config.yaml
activation: "gelu"
qk_norm: true
bias: "none"
extras: ["local attention windows", "value embeddings", "hashed n-gram embeddings", "learned residual scales", "skips across layers", "capped logits"]
init_std_down: 0.0
optimizer: "adamw"
beta1: 0.9
final_lr_fraction: 0.0
Each number is 500 + 25 x the weight over its row's rms, rounded and kept within 0 to 999. Layers, rows and columns count from 0. Numbers have three digits each. The size before them is the row's rms in percent of the matrix's.

# layer 9 MLP down (transposed), 256x64, rms 0.277, rows 244-255, columns 0-63
097:518524487485487514493498505540519473458512514521463464473503518482513497526545517483501488524552500506466533520461505476472467526459473486506486486520458494548500534443500481531492502464496514
094:502474507483490518476465525455485494529483525524495479554501523493521498538503497470517536521544495517541468519463514569526492523492512477466505472521473496525488509473493480499516480502537457
109:490526485542490497538539496511457519503500517480524480525534483530494505527465512523500535536500515521473489489487495511532518469468526506488506528500483538481445486449511450518481507525526451
093:509487525511452515531513479508504472514453499484529484501484502491482513469546515473465561538503559497530484500524479498477470475489480476505473538508533473502484508522506448504507455494481495
104:534502481465473541492462484502524539522511483503447480513494522494501501473473462476496483497472529459526480495530463532470508515445490514519496543534496492480470494499449508496477527533517507
098:495543473486516469491515540460532499495461491512494529525483518528524519515476488487500488492533452500478470488528471514502491489484522462471529541484444461500463539454489518497501499481508536
104:528496446514459481539482513524472514441491484506536486499476447517477499497529469537462506488482543496486541514518537512533515500472502510499500496464506464532502523515502491488455472504491485
090:535516453485459479532488498526507523468508521496512523510538476499520528487527528509490466531524519510499547490554492475493497472541505476523514490579510525487493540502527494513508467491510514
088:486498507506444503488502466529511502505464463502520558526495478494486472476529500500491473555450485465523483491501438484500475508507478513475470547531507486512552521494519479478495503507497520
092:535506474498434509495476524504488464441518491518501552565468504511499520529520503498488503517509479507477464480499449444505513528476518473495499534507492502496528516530518516510489525508484520
102:509484529503564514485513494520507472510462516414466496503486525534525530496480519474506526506477517496498519515504517475509469502512509483496501484534492529515563516490482512541513537503548495
095:533489514504509530507443472508526543497494518489490530501516501480520500489530500489499519479519478498525544562491480501502559450479499514508546482520481521548470520484501488511473457466524496
# layer 9 MLP up, 256x64, rms 0.276, rows 245-255, columns 0-63
092:518516521516526469493505493538467503540485489504509477504526506472465554493529473556514443480517485512516523509519543461508484490503494489484532497514502488534543489511541520496446499530527488
112:481516492513500438496524510455465513500473485510547517504528556477495510541468522495500499482471539454539498462495472460496527489488505481471513495502520524535489490498524476505472512464536508
101:476534532521463452473534472512475468518490504496501456514461506519456526485504447489500522470538483491532536501475534493477493518520484504487497459484464540457489505515516500511465517502498521
104:486532529494489495489487504556471528499478487497545522528516554448447468501475491540501475482488488518529520499488535523501472505479528491502519482486536517521470514542538520524470487517523510
094:509546505488466494479548522501524506546478479492534542547494509491544509486492460507506510491498491491531500502475470499515514448508472480462531484523501496472479515505528487474481536451551509
104:491498497473495472490486538474535444523514487548522526497547506520478504509506447483494477465501534482521527490524561503518511530515507495480471527482505484464482471548508514523526483485468491
088:479480518463527465460530477483523453506486475485469500521500510477464468545496477513492482471511492513528489487501472497538492506476496529458427480454532488510527475493496508489495534522519520
100:516524478495516485471484496559500486501446488513487505520505460490487512517498492521500455475501471458498496501459523462468527526503521522479511503524506542496436464492566466508508484487504509
101:523498477501465502470486527488522494525524517518537489487528531447538508532496478480491537459492518520501512524487511526522501473509485536490505517510447511488495497509537514490551518429544507
105:531506501469547502447516512498546511529456499469490489521494550518511539494480500522506514506499494519493518529503516500501487510480506484464459489531470532515521500522521544547534501440529486
100:491556520521514468449494502506429486473505502497530503528489512482465451533500467506507468474513509503546514505487495505521494532502480536522471471496501494488513468522562494473477523516493484